Each number is 128 + 32 x the weight over its row's rms, rounded and kept within 0 to 255. Layers, rows and columns count from 0. Numbers have three digits each. The size before them is the row's rms in percent of the matrix's.

# layer 7 MLP down (transposed), 1024x256, rms 0.172, rows 295-316, columns 128-191
105:141073090145115114104111126170162124142126158153097139171157182122109146115147110164102136085180109125048173145172173190110110110110109102145103130151077109100124097134231151204133122171133116
092:145104101072071096093150145129157105077182172121171100202145116117142109109147105148153162185110186085174093147160121094161133073108091148144112126176168099110127131146140074131095167133182089
094:082051161145136187103112077096105090117103110158187073057090074132148159101048101147150130126156142124187159128115145101166162162143120141109187101151082182076125135137130141205112064136124116
109:133186121107123131121141091047114106107078086158115163178121114148108106145151079100096186158133122089068146126154132106132088199069159158082140136126101163032143130141140089152099118141116141
093:139138177157128185168113126135102127119215148037132112107086135163104139181175156110067120111168088129131172103095168093129104164136149126140083178091129079143157131129108073136125096133160161
098:158111125144025157126080121116133123113111176135161130138101127143150139109130136036184091110114081091124116152130114021110137109133039132129229141166125106171153183120105124140169157102131142
103:189156094099115088104181088114119133178082116129130127152158140174163194152133154168122155110167174118124158124106185140101171111144104079160109114087182182163109129165080149118072097104120081
108:155136129086127094148133106159160121138188086138138138116103080159128098148079134092100124119126093131135106127192165102077151145078092160105143126155083150097106169113146153086177170173142219
098:133097124157116151125138093123151126147073181164109111148081131119108065103152105193131109147096102124123187115124124138154124137126108147032079128141147088100117126139099158105110133082098103
106:094109170101099158091146130133105162130155111102157153119136075098147121098061104081133103131146150066118119122083099147091163204167197093222113123175101112150125131109106174143091146130116167
094:141119143100101114098061131091138103150169073077124127090102099146053112142136071130109182148165157146136100105142172135156156178119161191096159053094199120097108097130162178129150127176079174
092:143099144135077128089158125102109134127133191103100067100121121099162186073071177119101086074179175075159166166150145170114156130096173113122212160174082112086180159100105149164115133105137112
116:100175073136144129078142123132118146150188134084169072096162116095159161070126162107121145122154144101140136204106110167060099107138080127105113149147091084168097112093180109083129156168125151
091:098133169146181104098124093122057195166184149134142097186062172122153165098126122095085076160129162058097065151106174099193223102144108116177134196116139149200135081150166103082123173104096145
094:120126095075111124087131079144103109144135081161146161118168103200136125123124178160106178115172145213129128105152102080104083130151119069126180178154121179158171153108141167091062122141088105
082:113099113159142150095123192171132080133156155075060150122086154066130129043149126158172163146099122099090086146090137100170149106143110148145116105154151144158161117112170170043121105123191098
106:156149160120123124122129142130083128113118093125110143095046115134127095127115098131079175148163136092135145112130141106114145178141164059153114077136126103110150173112119124111126157154095171
103:152082177091123195145159114123084103153120062097104084104082107105111162127116119078158148174102178099059098042078130085145118140149144075147106099104158069113165118063078137145096131171113124
106:173183132161097112171107072125110112141146111131121079120144195128114128092139059155112138119086122125136178150169096110108144114128116212133120121114111104070082131072108126122136158103091156
095:151138109089141156115150139202128111130132055193125116226100123107143128144114151172093167111088119054165137177181147109099132114107079134134118111139144162182108160192184117108124121145132153
097:143151128099112070201201098100123114148122176074109114104156144078128128161088151130085137115101224104125106137140097098126124154117142178094172145188154157071188167073144088082142161108108131
108:137184066143157202120139099146168152175111155131101084147166114116108079084118139168114110131093158120142122090101158100101195098117134125109137119164094137088113153152043098099119126133103164
# layer 7 MLP up, 1024x256, rms 0.174, rows 296-316, columns 128-191
094:162118067168106143115144150145176205072162101112125135104142104099140069174137146104129127136111091155096120176145108140168107143112081132185119141134076145093090089119125105085095180080186089
094:119170107161132103070141137096109111081073155072123123103082196148123142139129133141171112127125156132145122103144129154099113079126144073153123117138150090160117136148127077078095109075127178
104:194170151105072153121100116156153122078102104178107201137123106136135120146158101119159145129127133125143190137151109102121112172110145117115219148119145117094047086157135143143094128127128148
099:095147157119128128071088103113174133118131106106106148154126111109129150120094075131138166121156117124099090125111154140169139141077105129173144163182170167077154180119184119140141132129158135
104:100181096115159132142179129135150118149109084198105194171102111175108135143146128154107136118131123111154098160100151144147147094116054121123109057084138134177121072132222110103139098198104125
101:157146141162086149135114144095117123158123110179136173100117149149104150108112123195098138183188141116167170153167103102117122084142152140186185093129200088172123206139078153117083208133073142
103:091110124139112189097165142099068163148139178111077136170120177112079085137164134083145082207188127150090152143087057149136111158156113121136079093130152186089066155128110111149119133123147161
094:076098137099143078158060210131158094073156077136154055099111097121081187136127182142110116126149145119123081158112135166079142130158117153116121173172133066145093157125165118165135112098124095
103:136121129099105130082106140183102113130133130111080130141161138126125086124193082126155154128062153137154156195186134128085155155139089128152094114112157109074135130168087128147138134108174152
097:129127098160181138107155170087183160097116147132104152093132159109134114154132143112134109105154096144171082070143097085104150157109100135179161134168135132144100096105046099115122182133178153
099:081171082174191125167143138121152081101091111115184155136131167143129111202206066096134122082106094142163092071088124119113106124144112177085070105117189130169142133172123111124130112170116122
107:105168089101105106129082130117165130143120087129114133114118107038146114082107142117071117105169160147145093139143165143097120171129120156084140102188098154158158108129132103110157145165138116
097:184092093138067073110154136075157113060117096139083117092165104114142156143130133123144112112091114112090122084117163148080155105087158119118119063107131070095144143108034130160130089125143121
100:136169110138146153148139134102188110066101130125159138090110158077158113200113150100110115107094092049169113181172130122160084157128096136136089080137186133116112108082134097128159153104155200
093:110142144111162122128113100057160171112140119114167148142128095132144109204153143158126109210144108145170136130065048145131094137136166090115168154124154076164113129178074153156137178117104141
101:117141107095150140152107131105100162036106105108165143094051058095111156208142070126165169126127109145125123146067125120082129080152092207126159106128099095135130154147130145092145198161093191
108:114167088063108164130121140154159118123109179149174102130096177041135105152115078143148102117079106132096151144109074098170097179144133129132224091139153108169206138133161082111117127113180120
101:100103128084132081113165138059170164105132067148097130150191125120140105116126138113159122117113154130175167135188129169113061129117162135151065139129051101108077115070096116155202182133166172
101:121111142125099094113113133145117142120100110152210144125144119130132165164184136152165119106119108171115124124087160135103137171124144109133133107117137109135142136095140146087101124110117159
103:125210125103105144089063114133116099119115136119187137144115136155147111138160127128155089147092122088125112094121146141151120155109139066171140181159151111111129150072188079185129116153142150
107:124129159201142131148071102106158145176143170081126073098110166165147071124163158165092108133103124090128140114129152182111075114126155191145145158178133116156098156128159135151069103166108124